Each number is 500 + 40 x the weight over its row's rms, rounded and kept within 0 to 999. Layers, rows and columns count from 0. Numbers have three digits each. The size before them is the row's rms in percent of the matrix's.

# layer 3 MLP up, 3584x896, rms 0.0277, rows 733-839, columns 320-383
106:506536515567557467533491447433420487462549471512474489493521481497472574503425592545602467540496505554510476526491442501469555489589503495498501528493514552509529447497493474505486551468519428
098:482475493492522458590531526484522513517471476474470475536519448533494498418463551466471539517434549524502469472427492505468428484535506380497567528528504546461432556462397530489574487453495476
087:432491452553547482475475477456461408535548550447450476470495500532452466534496547587558545433477580513540469447525517493424460516543495494449453522436449442464497501468527476525508485505517498
109:478506557508545531523498491459440526482535375559513470524585530488442491458536494535461475530494461497540497479587417554491487495444514458533551493482487437440476537500499486568547472482438560
112:554490530545503463556466505528461525511449514394591550526525520527542478453505494438483499488527482536598563480481482538457544491559527468481496473494513457545487507546481509490499477504481517
104:479510496546455537549493539478489513453478500524457467498506498515479502409494568472469524464455470556432341470517470452454505489511532477605560543513530444436571451570525529565503595534502502
111:464512549523455525506553530506395522517529492485535438469463493471519522490461428501489565528494557543506557481485450468503527422471507456470485515535567568501473540467401539509532467467522478
101:550520529492544512441519486529526532559555470508443483482531489579416585530481533534503506545463543498464562465503475517537504542488534478479549540498481520486530525462532534435503508432476466
109:530486447571509568481509508532508597520571451471502428516503524515387526512493520495525550528479543487462527417502602476498526502413513467610586536470531532484522505512450491527532501542455486
094:510431560533600541539449562540478449518416539471510515473475482506484490496460486478495551461544547492492508441414537496512636530490531427392523493475434445525489589482508510511541484462560490
097:470443423565496473557503516504440449470531529550463487507578459547583551552582551479557540486507535505530502521561506535485501472541484435469514471542449487447470506490495518493449471424490514
106:453439512479505491532512515497463471551554505494449540502523559514516498521567585524472455512488466455493463519461450514496506509557562492445510553518481540464496514442461516453517485529529513
083:516579499536439455458466446508553520520517557521522481503492436538508458504440550530488530482500505499436543524443431529515513490456514490509501554494484482433518496435489522531545531438471465
094:497465495532521574469500524571446484522524508456435527459441521522453513507444506428532519542498477528495488554406497542491477490456505541495478521477449453519511531583507585406482508542493541
101:497520475457517411553563439506440465474570454487455463531495490538482497492492543482455432557452467531409455522536445491480503372526505530473550493416519432521450563500513437520532496501506569
103:542527539492469473410487534508494478510432524426496526576528478569474518492460541503513538528523523545489531508645459488443518471466487495475474455524528563479497456605527480476462536514568540
102:585510560476462426509485493513540483504535540488477435455505487518540574504450524384560520489436600541516489508487495530451445546469526463488487538486531468387535499544409466535538490450515512
091:486459531569518586488498448455544444482487517500495458468442511535568504543436508507547530538518537504567567523426511498475415540490547488540543596543475546530530541458493552522451519411409511
098:447517568543439532457535475536497469574578530483494506471550526542483507492522450499513483531482471590463469516572529496445495379576482502465502425458592500527546479485537557480490522496527490
090:487512524532494518513532549509473555544534482461451435459559520512533481458472485506585537540476467485488503496498547482470468459499532463551517603496502516477574461475371443495514530551561577
084:519480449553602522492433503555498483484518612453500440501497461515464413542503485512507521512463433552471527538495527439557587509577558489494463552498496580486499475487566481510490569502502566
102:521531522507460478465481418479492490483495549506438475509514436542478499476420530432493540502395450560488458566497531410461479477535483521514514548537566557378456459492478481514534477485518489
096:470446571446527542547459500602512465523589573510503490440518447502508507480536535508506510543526469476453474484558508524513539501530489558503509531545473572546474494497489481460494561539580552
096:484533532487516504496483438547500547533477491493471482543420510560437494489517536568560499577494462568525529483500544468453523512469511428548469517422537503468474456501509467525457555498518531
099:527523504525533454539492483515451442473511505520500500463502470558599434428511463529541472492527515564464522506530512534544507491542540459505474446504527495515520559469529488552530539493467515
105:447460516582493452509518485524458455466569442514468458516543470475514447481505492462458528526525499558501519523498506537469528466478512475510562498619496481447433524505475497468431441455484496
103:465513495464496547435542502491446568558482524578528484513546518555517554413447575517547479509500465547492480445528489549492543516484506538548483426471482537521501548482511441487553529438489520
097:553407525497460516539514447430493472489507462511432445551581474531537515474526491552529512474439505530435480514606540532505426498542523564501523487530532452527498529471466468520486503478457478
107:501435533531510455541481493394438539514512470483529462505538505580486536510457530450601452451507507620550514522471478501538576391536548426537526598626498572523504450503528525436481534475516451
104:523541495541468415590500494453521519488492440485540516517524528525451480498491503468531470441558457433521525489576485515482465495520479479515517478535432548470462519434515435500553445519492474
106:548493527580546492458488388490491566481496506473479495490474555605494501427587545478493491484492456515416510482547479606465454488516526462495567528528485538497605515428451571492474531514485524
107:466455494499509480548536533536438478511495504502502494505472502514481533456476412627506480469561494505500545427518430534465445516466520439505534452497453576494475534519466532525503477494470534
093:495441575479529468530486474476495410482523500437530518464487473472472623538506553501489534516518462537587515450451496500537508527531534504502504587509468527427472569537490493499517540334556544
083:502478469504512471508461614468460503420547473501549449413486529445459470530509507438503538484497439547475477518504538463558476511466525440526480537516572444557464489466533464502493475474533565
109:491488495498518492414490557473532500467536453539501513512514513526496510528490464439536499471529511498433471458454519457459576401492457539526505481435530493462541470511434529504484505509548454
095:486418513563528533456546506487520489528503593535533513469465542489476562437545532482506533552522549527542465521539482604514513500507520468494499493560509497476520499507525497517506498444498484
105:484517518552440487556523527486528494370537503456477477461558465482486499499539524444521550545437475530523479538442501464414548477487526518475560521460492489533534535535485433469466514472557567
094:441412495591557455526561560600427421480510455470463518487526545487505498473526548472528563456415526525403507545586496562441540498524504468527546505542472494472510507508524478456538506464493508
098:386496608488527474495488538407378541493501460502481487516524554502452536466558456430523540470482519509480450480555489552499488466465526528555508449505513499495464575488462543536478405466514547
098:493491473483560593549498547507534503419427452469551483455504462475503498507536557500518540520535603541476524546513516516448503485529507497492599555467492503537483481509511512510499560494494561
097:488448548483476473452588511489458542469482439563457529443444496458451501487493501539558471564516617507494515531457529572483473462474575523473508485516391533466511412492466535501471421458434481
103:590499559484450492553511518568453488573527494569501523470540473553499543471462569424487479438529553539498482494485408533381485467486591478554472526509458542499437507536509466474553444453541547
105:538502451456502476479487455457490447507453490584516546501564524503510573465451510489492517537526532456457487518545519463419497450479542461486512524489571567468417461480509537444485492423511498
094:541522490448438506494494480517501528492498525528543491533498524498458457456478461480482549531494448509504518428481548485524538475480543512552513428492420603467485512497513579464464490413542486
104:486494485541526552516483501486400557531513404600455476457527498510513532491460551459450484484503534548449538523516507484520490422465538510529495518513543569473460484547482454470504526406557468
101:393485510434510533512509465444454557464493495499464510530512496508509649493532439553493511536461507574507519513569510543490529475522509542526492513489536503534500528478475531558578532532497516
102:492487496538573533506514459534551448533537479457486500523547430549499505486495488506522492456485534537552596408511483514466496497513473579476553471465515494476485484466459541483553485463420508
106:521527497570519570443499472522508503502416473435512472485469430520461520402557529514567631471502511510473543488573470500492456496564486497424540491540568507478419515511543473453518449517528479
101:506484503516476505479551461522524533512454520488540531530541540507504548517548459513521517511518545532435420551539558480437463463523568470466479478591501479502504491540445478542522515485518519
105:501485616496586524576533459481491475554507442500447519497503513491525506469466506564525502484528508473559474440521532464490463531562553509469508523476484458408514532540555474546562559540397448
104:491510531556487525509447526496504495503488547514560522565509435505442487464485456444475502521560521509569522489491505525433494481533495491492564515527462498529539535516497533445435476491553557
104:493518478453509515450480461497550507520548535500511505454515517531499536527464508527475560567434489486440540534527533505534531518514468514548472536535562551435427526487507483439481447481453499
097:557525494541446439531500453544485545436467471458396538507464523523554483486479459517515533477498539521492506611497467454481469463493482491521511552479504653424595456520512461467466538492530554
102:445455522467500468509475482594453509532461489471562455516560454492494490481421494528553473483504497469506447507562439486480511494515534585523501479477446478437504513507506483517520511471548500
092:492511519500571512542453477535464539514500539489497520590485444504480607467460517481479481566514506499511574456456412513425559548555428516521546545436485538525413495478453481525519503479433490
093:490504497557460470497456497478503431555524494602519512516565494569532534481494449548551555480458579462530534535497428408481496537570579479519496523547440554562538445573462540440566521496507535
093:534452489512514469517570546482588547451510463540481513574477465541495452475522509434555458418541467503499469494538471530515429510527516463449546556527507568486543504559441534380434463520484486
108:554432480540546510510525456506449538501499459473536508466518524465490500437522513523513566440552441571444495525521510501513590465530490530543514515539591565498495541499523505478474490478486495
092:476513445546551533505515485471474439486481569497525473560437484465542527489405534476509555527469577493579478506544465540458483489507493521506511507460520514461475473497479535512472489437513526
119:460494536521434434551489473490432458551499593493403442514482515517521497461524509419491547443484507511498474420552502555503472522509447443532496581437547501527500575500514515463496505478462536
099:510517513508548537496473387475515525576398508453544471491471506445531498508531525541497550538520559506498442486481522472453487475503505586453485540505383512430473486511486515478581513493545515
098:480519516500485486625509480544446414495535467476518497528460569552478497468531522552500563540441564529490496444503539510496505553446496541595544624477535515480529473451538482515572544466527508
103:462596512546510485538501554563430522488478478570547476432523549558433486433520510531476597528464478493542462478529487513476514474481515555468525507425549559498494584497494487499555503523508537
102:483583484500550468500497457461467472521564504446460460476557451499465526577488495565484519545388462530430526493522508507494446367494617444503548611456539506469544505509535513461503547522458593
111:433469442560510449508501521519493500525481504493472588501558536539531488530473474448550497471512489493487422480542521511454419524446529519546461478543516572507562549457556445451495432478485507
101:460490515574523536462459511498456546526580504481538539567523504500506533475517503441527503537519454508512349542484484545545474509427537502549521522572540511462418499515468450526457459456429457
094:526490498483500534510459491548521546564576424443403508490596489460471526499542545444526523550464478543500508399576435596506577587486491522517484569502482541492516569419496595496465451528491506
111:500478503510453484514466523517454510584470418447499525555509425537536550517528479480518517522511477488471537488544515500505496474499533450430462553440407522487492548484491495496488498483502478
101:508505514559550558462479551503481497518531552544469494464488474453564601457532538459556517546431474502496522533381526537407510501432501520542520495472470509515480528477482538438464484504481471
100:458470478468535547533538477527540510460558477403499515490453550524497494465564518527491498589441513531499510449493451566363512449488497565523498437532584518585470550486477562503524474496484487
097:475487491527468485526504479492446490458539421498514504479496516517455539511484547557501518456489501512440489510440447473532529544442544479549560524522477458506477498496508564516431525439472541
092:514518476514515472510472565489493572504434507510562523449430542542454522475449439487518473496546539481499441485469440524543430435532581504396535468562525527476476538434495523449454427481593528
097:486418500494569484488455506570495491512535468534519480469495479513396514517499534508509510499437415499528496515458570514480570448573558492535492513503478487439476508492513478448522517463418511
095:445432548496439519501502525565409487571577505508501474444505476566588485528520528451557466478501494471484522486551494481416527476494501458466521455513578428580512525473505621495459523520461540
091:438448515513513516517466542487475477511528500508487510491529555506505498488551556481505488416497503584516525482472422488498598440547493532479484501470514496525413462486582585506462451511484514
093:553488519499404527544449458549457534499621475460497432554541487563440565567481514440543505517438434512510486516469501538435552531500544492478514477549495496457475548455521483519609485452527513
114:462464531502471446467519483489431501508520488500482561496505534513452531440485501501523501486448577500487476552559483467465533437556506482510505526433601491499509456590550493434562534555461570
098:462505489468459475523496558485503413509575577518543489417501557499473462502531488510526566464499475487497500530507371530474536493537503573509539522497499589414444499542521508521534449465479524
102:495485492483491440509476399547493506497445494491495508546494456536490448496505503533536506496461530509495547521535478523473451527571540546541541464512544471476479490407482498453547546486466507
101:558515447498496497400565483613481581446460517550414518512470544516509468482504520460554469466489566617541575526566493517519503501605481462464540532513506555423499487535509471497518468514477455
108:560526495509486499528509505541484504507523492443543516504518512516494441443580498562501541501507520558493531525530503529515434515489518557476474524456442560542497464582469532470479482482532525
109:484486450498552522466499477451510483476485511495584502563548475537486566384431511475505516514476443479528521431501576500541510536491487511484509472489494530504527547423539445436451560523458520
093:513547490542528509443477486454497510580596546552535488503459437517461496535483535515454542534541477462477482534501569490492473543442486498455455472482478501380427514460528467550520454511506535
102:529549534469522521474501508508503485528428504457492492551479554576521516475481540567463489466487500562498484511483441490494458501507578508506531475477448513559516514534532571493510503544538519
095:523481511484498536475575411509450545510597515530553479437486498477449559477506529444532469480577496572536402523442535460446576450560481530516484487553475477453460499517506493448464504528468510
102:540522536494482455439529450532497502458606423506448430460520563563524482516476473469601473539496398547479539549508439443496502479542487505515510474456504475481478563476492560472483469524400522
093:495439510555486503543486429486456450510590554527503482485560364478518472512473492493504542463421473584544538512506451458479509528530535509516523458517614473468509508431458604496486452489603514
104:490516538536467516441483516550516481556466519463531413533505532577489520497564487535544569454466535498551470538521512542471417521473512538428485517452470492539497533549467472446497470516554578
104:479524498555455425482544479446546488596500524559483525583507508516561492492479517418508525500512476506561531491519503536489521538526526423456507456450469463496494554536481569513533581455495470
096:509464448563486526490572440498485525471540477560528421429455505493561585464472520430456479493494482486570533563469529529499489517555536476487493561494457533426435476442480555464441585499512430
100:478479489462508468481552445518514549508505448463577488521524556519446460443545510484602538474464481475574497463462506493460481380530526519477540427496514462460495474542480546483531577471491486
099:507450541579468576580553482481515425590540490499572517561598474540552521489437503580573445490458465457557513426518448478502532447442477455549553483468456547423457502485528548484423506393470555
100:464460572527540451462496547426485578513537496547503512531533525546461483510496519523540516523529429509474496420535499433462480504530537456544496542465545500506503577514518474496569401520552448
099:430482450456486509524509432524468486449484458524505542525576453491449510456466574561489501533474488580473462460493445481471506487521464515466478513449441400462419566517457522508431559496495487
110:512426539505486476496537472457484548471471450463491473463523528488507502392527492527502530466513482580543453521534452449535536484472524498577498559493510504545504507452505389476535522516527478
094:442490513426509556491520561450496496493519596536499509559542506521478562514469523564468523542443496546482488525520388569443480489509535465525417464488502517465601524499491464501537537473533509
099:456491479578494478451510485569466470452647479504484487496484500501473537536548492482467543533511456528512463556507557539567544532443474532490544539546506440477570475510485475523549489491489516
106:535461577542517473557481517489514488455497468514510491553487470526550529547482493449544469557518517518462527435465495530485543404494529529514522450493503491500546499563430552523464530472504538
100:519485407523503454558518498574439547505549461555484462427620472564469497527415559503543563430476515555474470516521539474474418523492507449476470469505521463479507381542478497498424521521526552
088:463503456532509466475492487477556508532513511507496424528470508510522483513472506542492477491492514538535490478492527523461498512417462521470481501456567487474535491554477499529461519445461535
086:506521524524475525551522544488561602405557514522566475496523497457471522492469506467508581407492515532509477469509452511498529523463494535534500574417488484519397514552484550496492446470523485
096:570450515495489396524524515491442563533540539496477479522501423524551513509530549451470558458540469530541485502460425523482471499524558553473514551492463527446507498515483465438472512453448530
097:522478441500510472462532433444437524494460544542525487561536542524510464496481470411521500529461501495514517454469479455438605530426529443494545529485501432513445464534537505493498541521521474
108:493479494494480526524514469489488514477540547444408495536502549502531476503537578512496478526524417506543486520513539418481493515478548515510500510406641420449512492493509520454478485505441602
106:507517432503508463512590481552491531535537453534578506511528542559501473451494537485514537537531482498536489519538535435450439477511480448518520508587504458416489498603511434500490497541516543
079:522526472507411495528468490520416488528507536483496475488519465539516434512527486520496491502431528511524483509501501552498530504430500461478498570482524469409572443517541467555508511539550537
104:462512521517577512501492433502447483478557558502590487484477467467508538498463527445514475488531499505463503563499504516454503464524481522479536478486459532416461488450490550483486456384448501
# layer 3 MLP down (transposed), 3584x896, rms 0.0212, rows 733-839, columns 320-383
108:538533493410518612490516452504516437562530522515406524547528565531518595548509453496447540485466493445496426527435549501573430475529502501445470526611520542532489430539436440421480478515483507
099:511471632442532479526477486466529459535481484470444458518488492493478476443530434487498518521494445442456531466502533526516481490438479489556479486521526539493517485543465523535499468574506518
072:567521433554507503554550475512528532506528514574491480464569569570498455508516578473450479523506446506531522508507510546490433489548485506507543530550520541520532507469480456521461512499509442
117:442588543467543462504570549437469490495554465504517475446531501493496513512509529492471527484479498509527441551506501507394509509423467470466442444499429569472493396501522502487517489449511526
109:457558490455530510467523495475453517553479566474537532458473498487452470486490467525542522544535553509553524484469497485494525479524541381472484558455499451545487455561517526497547500507581578
104:487558514454558481542453450511481495499495508583403491583516525519544537478525550452564506544510575531509443465518437433544511500547494506490518498489482435520527394516446522482514478541542456
114:551423540397454527450483610477480446467516476503487505476444523501461466466554589459473461431537532434517521559550489509480537476613466510528468526539534509552542495508505571504504451551516493
101:568533471520493424514497487487481480476578451539586501501484414446425471543436514509479530480528503534509506515471556495463613502510453529549556505515562432492531473526472507521470532500517567
112:483467567454511484394540410468474516442540477508459623491459521495467450452436432516479413575565505455469408520474511524491487494489555488534544495556422575575504391525509494453516484536442517
093:495478529500538586505533510580593609551536468487491508517505550447484467507511447534475503503536507517447514494531515500520572514549470542531509589494523563532483476452498448524552493571399475
096:507460442505584500466548526506506542501520500459492555430503545453472497436458566550523447495577459523456531556494510538422474520561546388509514507469548510520418447540436471489506531519467401
119:473509480532508518550423534516565448476500550454467450481510497467483529453498499519442509563514517447500447547470541526522526459523473520514457605510524516514493500517513464516540509513439500
079:526492374593516499508495549589503490484522422477466491491527549532563515594514468520463456494459540497483563480544468566522474528541472543516489575493521491531522578445518488509516463505492523
085:467445498531542506560467523450547495482479521593519535464514492534502444517482541509498516478493584517452510521551452447476533530461513438523491528476488532596496496487467471474438498509486596
108:432508498505478535522508511505488499483514536540435490528479561542489502541471453505495519459508522530425506478479487572453465477509534531555506476588516480528515521466562469551520465452490521
089:470552402463473468458527505492544466484479511456480490509391491539504490462515520500536502534526516450494479517487493519524451504529444527510466533548530459447469395524513450504447536542509433
101:532557450521456481465435462506515408502478513551529461539525399507456558547531501459519523486434551493503482493485516551530501490407420449489430526515528542464465450563607527517508424503474522
087:477524483492455524572477527500525559453506487525510496496490423493478460503489418516406551517513509519443594495511489530573587500500488589461526527518502459608488475422570477560490472480542431
089:549517526535593428548531489504518439509510529546464504513484508532495520488496499503456478496485511434453437492500454544455526539477474516452495411504511527538482471643493541508455483542500508
095:488537546521535496518567484499462434571478526526497507515475448540346532508470511537487476487506492500522485505433539530457512489484511517503516528438485421512523450492518472511476533514484539
089:524506437503564474487492468502455546463487552470551426537509560518560587500419536512495514482525488471548543485539538475543533468468465540512491514532494472555518468536495487499500506491532515
094:433491482554576543509491461461495544500475587532469524484446515495473517528488467526437471448423504548547536497502488476493526460482487550489489561535562503474494470478518517530527575530528463
091:474501375503496521470460475526454537571401633493484489476513488525491444533514510438475440517511514453497509525507559494496542539468481535511518531517486487489509430507541519515500479570523488
078:467501528460545539560548586474512524541522513501538552498486487541560537471507544404468509470499550529535576501527490531465481488497458492517488499493531535525522531494459518508497501552484514
080:529524506443441475611536429554512496507579479507511536556488571536445446516570479541418517444432448481465394492474527502499436494516481510457455555469460508490487430544447515516558511558530531
103:507499537579445493483454552508490459509497502495445530472589537469503489418499522462516577460517527515550606467444517519498522463533419506523459490573493453515538518440506495527468486522437451
109:553480542525442550627525462479495558454429495451516513610506515507491493484493440506509503459476520550475538462411543455553486527500451520526439458491480520504517466489537529410501509449540513
094:497447543485428509502519522520458529544500477544482506575517409499535507518562477526459504511468539491495516488508510506469500567564429521574494536541593523507512516493426447525424468513463521
109:475496437452451481509489547450554512463457504442491531535483527505498504443496486398523502458507529482488491450470526493530411538490479529513512518524440471477495469526488498503494491530569453
100:527467493521470494542500469550473524573538547529490465476560534533472529476501453502461508459491535561514483534476443508494534460517511410533467555475508512474541455543504480498517526462429527
105:479523528518502499448419516436511469502503456481429446469534484462511470492468585452506429512479515528530486454466525563490496507455501500506472403577489460471429484515523543491501523483555521
117:508431429539437488500519469549466494507508423503556479492530520529453520508528530474447496596536525519551494463451483476513536507551389531531490596528489557554503510520544504535538571452531528
091:471512517512502587501490485473512440463474495559572452449517487526479550477538554426476522525528514507517508462532400494488458495460459486520429508460523511534523506480572485547479524397488463
087:475557468476568594530460441525577530498453532485482511506476450503511541498440447516519498540527587538477583538497528513443474495500495535453448498483530476529520430533467502551479531466488490
111:564435494451510540480506466532466453508501529527525538565524547426514489501414501553496467544524454499425487493455502521506492379466467476511501513473502539556462571510565464476506457475486519
106:452518495456506492518534564459496539516500423526544460468416482480523485474423470485505531541515508527437537499536548524453486496480475476568573467564450451518540498508464557481370533496460521
105:508554507512449542485514490462457526501479568508528498524467472536423528542506526483566451552499512461503521476539532457528488510496523513455483497548573568418518522505487451514533557504596441
094:496485516519533519541456500515551491431508489555437537478551477520513463472468472452496488433511531419501487614481492499501490433458547503459515537501531415521497436446463551475490487481488509
093:482595491466534455473498555535497522540534438557499471508534521448407443507467466452383502474501520502551486531505479563402491488526540541507471529473508526502489528465445422509532405438510552
090:543518538501449463494473506440460531560556466513506500490519502507476449524509468528585504551462432495458513510416498602437519492470498492534524499523503418468472476501515508500528563473469532
092:470565541477521486496537477472533449569445554426507460470502513480520539440514511517506451453430450521491484536455583470503480483461545548492514438464485461490554511492508490493467511507458540
104:510545467477505502502484492543477480545494540496562475526511426511507486512471556440498495476527533503530515517480503527543495499480522546500461469537587485406498528482463538470471517511600457
098:526472469546500493534538519525482556471527518522475543484568489528507511505509545482509465472505461445585480551527520536497546509551494436513514483508550494444482593495512508503510516485468516
091:520418511534487484574486524510421466477529475518437522446520505482503551596531513548534540545525551521504465547499465496540469519492543505446432539444593442550529474544416431497527484577543556
107:503522521420494466510448453495449559535561463533465494484560494533533535519507537437500506477459490562530500564489455495511547479474640543492474519494533517567521471551566435540541544411467420
103:526489529428499626467538499456513492523507465511501556488431523544528490421507465457510484538582475557460507517490480550432547464539472527514457528479513462533450549500525533531505536477526464
097:529411504561485496497486466483512467440521469482492549435511519428462489499490437456483446418362554533509473497475471542429495505491444501477457545475513557482496531514480488541481521521367433
108:447471507484507444462408474517446501438490524429589479561488494497507590535565463425509499516451472438581497524487560523588490493520475571556503490494521539511495490481490509517513470480489491
093:505599544529517484356510455523532517525473497448418508559493529490459468462547524499511538505395465508473503523500489493493479486537517575489490444484470459538479510564456485539554433481501434
113:547488463500525496582454536434445467457497536567485560478526512548542457463431406484524540519545502512474461479514475476394465506484591439503470509472482531524524477518496535487498501421552477
106:481575485509523517532499498525536504477516444471463478490548575485565502475500475482460511457487497546560532471462518465537524463439471566498538485478489501506472400603465466499526486551416514
093:514503476451509474480487457477528571473515542582537480469496574499533532484491458426487493455486435513569493562523602441460433492501441511465509514472542421587539469471497417494435483503607529
092:432529529485557569432488460446508574484583488455432504532505436491471503504537423573449437533506537518485497558476519488517452464508419555499508484486474543495505484525524503538564501432432492
101:523526497526464469500476463495506483510499539552497468497499527487552463437495555500547423556545470439448542480515459510465578495426546458535555459487540464508401523495482429517503485434532519
077:547491518456469479504558495515535535575544522522511506518498492394489467403516528483577409526603440491490486466499467501474534483506463551527476527510496468466495499475498486550442543509480450
098:455478452542515464492536410473564570516554459486574462507493486511525475492502534484506453490532469473544535519531484537489521480458479437489543485465509472460469464616411534545531457487587468
093:426433553454426504544561475480485442575513468450497494538462525518485464534557440538494500467461521600540552549522498545516459431472536534492417472543501520494436488530472595512476453595481429
120:499486492454482529495403518548457499469512484464475526485515479517481497538470484524549510531490553441449459458523531540456450501482554468555576507540528385589456486495521453514480402497391552
090:528489522435489477558500484449536508562588549467505491460430514462450521537490572512475504461530512556509467533495526523460484489487468520502476474448507525539575471454520533533481465514472459
122:506475400560427458475499541537511539504496439447491565580522506562451474521466493530491486496484579537505505537496502525446467450476448561489546570468514582430451557514492502484415503470513457
109:502477530450455561568439535489463459486551552598442515489459511499517495581446561474499507539568513493450476513446436489525504516433443569521525563512595522537466490485511510518479474518515465
102:399482507475508546434536533519493493582455514469488543509511578474453451535518479544455546436497459553498465477492523480490478548424521587485509409504471524501421514463493484551495420534526499
108:442460488507526419514543508457521558485432454439482473521494524445450422549529526449508546478478547429509504501509487522534440505500491528570453517497509569531480508480463482469523483489429460
111:502582489459483543456502446492517521421521456481491466496523457492459535504413480504578503507524525526524581496461466422498459518475522515571531523415549509529495460502468473492507479486484481
117:485496506491519468501507520427494483488558452515456445431482504481552507533536436475516486516595515453573480492452488496481487478526522575540515526416472480515515521554465524501455537515518526
102:490495454577465529521501432492542525481396502483483459486536497462512519484476556475443523527545500531448434425474515475590525557523568378528529478488537429455410456486487490519535515447486479
094:502450518511532549566573430474525515496546462430458448537479481456544495488525443407500514475576453462419516555526424517525515535511524557474556483441546489486506481508477433579488557505527487
111:507448456530463465527493500498559494525445504431460482411520536506513472497544512507499480461536428489531567538529521463512526529403433510462463506570430491454460452542490531480488466467450490
091:512463492529489536480489506533497471437465537531498577527505522508549498503493427544524480531462511537476440528505493501454510463517478479489505502506515469480540481488474487510497531489487461
092:446457468473461442535515551464506471439503513512523475470502463533495524527477476569506476471465499568433465434494490494595533479510470433522514461518492452470531429429480427491476536491503496
093:569495478467490483502508548507536487528495425504531432563515505473497465484553508408492515524563541481526505509578525530489450442525423456424518491526528567470449521516479506522566478455470491
087:490550475491488534540462493562451487509513527441426476547501561482533423511521488502457446570550533458585578508450501523554499524527504480478473517489527597561505487498521513474421475511498452
099:486539476486522473437478515555539528564481474507546538527479577475497528531525439521478464572559542548528531503424481480499517523524471491539426454533442564476494512480531552539530487516497451
082:449546480481476505567509525422503458523456515523505446494433555493499500464530457495499507527483545473526478461504476494453501508484417515457470458512512529538512542457506492529556509490516521
080:543505519486510519429466482538554512536539481523456477553477437557490463511513448458431469482511449546478497568543484538464478497454460438474455571524539534511577528476460445526477467512549529
093:484480502484468474500458505484532450569501492457535495492506520513519532470525500570528507488452442456487506532487471421490471491515517430408492561531426514512426457458512480507565504495512475
127:511485509563567540549509526471480565483525504524532551446499494493440528571489492510493463482530432476511500498499494502398397532500486448519544534500528511531530558490451462446610517502513500
095:558487505471519488626460503492475515502437487495545456551514547486461526482502462502527522457488491479503587437518473462475570487465475533557479470511563566498516494527587523495417519495555464
100:464520450468521497418521445490456456442565440481528482513498510506495485461485489491555551486465485493565491496478504496585484489489528559558521502531545423543531526523566453538435474509513560
097:493532406471482527484548502483524486524540565505466501475463501517504544481487466537455580508437488488530502507474525454514481499496483456494518535524500526439495495456484447516519451535513557
103:487524462468516519467472515525494511515511558522534527473488482455538447536539552501509553527519512522505550534514493478573526506495533479415449472473485468514524460474506534515523595491544523
111:570542510552524512484521430490495475471498470535519494506493535511504409556475424510549539526456634505543565456515463543474522566444406512417469483541494531548468524552448511531513434546470564
084:561378517485565568541490500515519515516513459428491437535586498477525506496491496468457497526497511535488494488487469418619432514472482432533492515497512583484448531511494503463498466458527458
098:455503547480456514500517482515530512489541469453442493520491538511499476495522468464464489618517424494546460518489456503457595517512492535502504581472464487472444509501495543552464493498532477
100:538487490505576534407494431453460492505499523524542457558486477514487474512453475488487517434552524508448507497528514504535536489443463585526474472493519501459499454522500524513527490467482519
100:519482424563496567377418465448442538493572488523510481522506576546504440532493539498488502537542474431467540547466527468505517546548437488473524548503539512505505467537438497455460513568463556
101:469446441540493569517489440495507524527541608564559480498512543624447438539540533507509582490501516474518498510489552542538451485504511504526456516532527478474517432474522480531506530459522493
107:478500479498514513512450459550490492467503570412548474478469481510467504504494564506496495463474455518551507439485557495511595572496551461537535529509548494562517513517497508498536514533499492
106:433490560547495471432489530484535542488571531458501412486438451538484516530497490552527455545443587449468446476501530515538465494508480426587503509459490525513580580476463590523520506513484566
096:421518497432538487539516488487508454502477496509509542488446477468492507547479523507463532505517580515490439439520503471483471467505462531521452467512443519470497503586496464512507458483459475
102:549494561532478494521488493515471530543476479510547525468501511512516599504557469489510500485499497499498474460387513425552572431536487474531509450452560467464533518487504511539446518542515503
100:525452449453518524506484491532493452544479556513524492462504509497530467531455502537461473492528463498556466468553568453529511469509453488449533517556522470451572439349493477486532536492495478
096:510516514523498459454456497538491516481550509512455555598494522517408508517460487461442535516450518468542525503516499460478460503519508516504482509464491482505561524543461495551433525522525511
095:485537483486479511498510504454578478465458505513474472468544530511504475484546509450552531459529489539506469520478510507511530506499450528538557495553513463546498532560441493521522464557520473
114:517542536446542493526459464510524496432473519473447484461536534477522532490526537467518441463500569452426491571475539505444467463469506519559485592503420462462525527509394536475498469503532509
093:498500466514480561454431511442548525476567435520447523538496428502486480487507488511528522554526418467547547577480513488515469462474441536567526576547461507431476518492500432461497513524503544
101:504493507544524559511537534479534544431452520531504547462550493560500415458550489510547503531483483440533466521458435518561506528429500484524520567517533532546496512482529466428501546495491477
108:532428535479493446513497464503485481459495528523489485492445513414541339555460508491519572512460473521475576434502489515483488495462481467501508561538499489476447424493512510574496465453481507
113:495485516419462534499500457508570493493462518526394493518562541474476543573596482429515538533542505514485487561424556436498501481466527516533550478481530413511511473487502483534457497510526481
091:504492506504500466493449438487411546471548563435535458504415457510487525481492499557474497521534531451536460471494487548478419455496483417507485581485531484465492471580467547479517514503499539
082:495476434474505572470489505490487484467494444534495486506539437517471511485490482551477498479461561518459490526546430456561392505491522497528462538565590445487537485459500453512506564492557566
105:477450474504483523469484535518524431459492541575434477524503506468507520489577527472525506461525545495446602520494532543493505544507495497517538535508546525537477411577530535521487519585496437
095:489465504539492417544518465500547544565464460448440459485538531544497532514491530527470480491462484540541478542506514401521512520600510485551546509527536501504485577479547542526473542550490523
110:541513437433465496508570516451524521435458491394459488522572430456482464491487512501520456482532472489553467508492491480554449439461456445509521579506518422473549513536534457482464518529420460
116:499477521489437514470464510461528496517440435554460466476556455512467497502508522435424532493527525493528485507472519546540453518532503516404482474553517533533471511514563489520474477553536437
084:518477494475619490394540496528478495547468526524490460538427543514490490383477500479455504433538527406535486444529513544472540495480565499506544521496556453468627489530483488455550550500443491
109:466511510468532541508480451525470488444476435453495501435465387502516471529503480477544556469536563503495476423476447498518559467459505498508513446495491455573543467515490509516440476556502434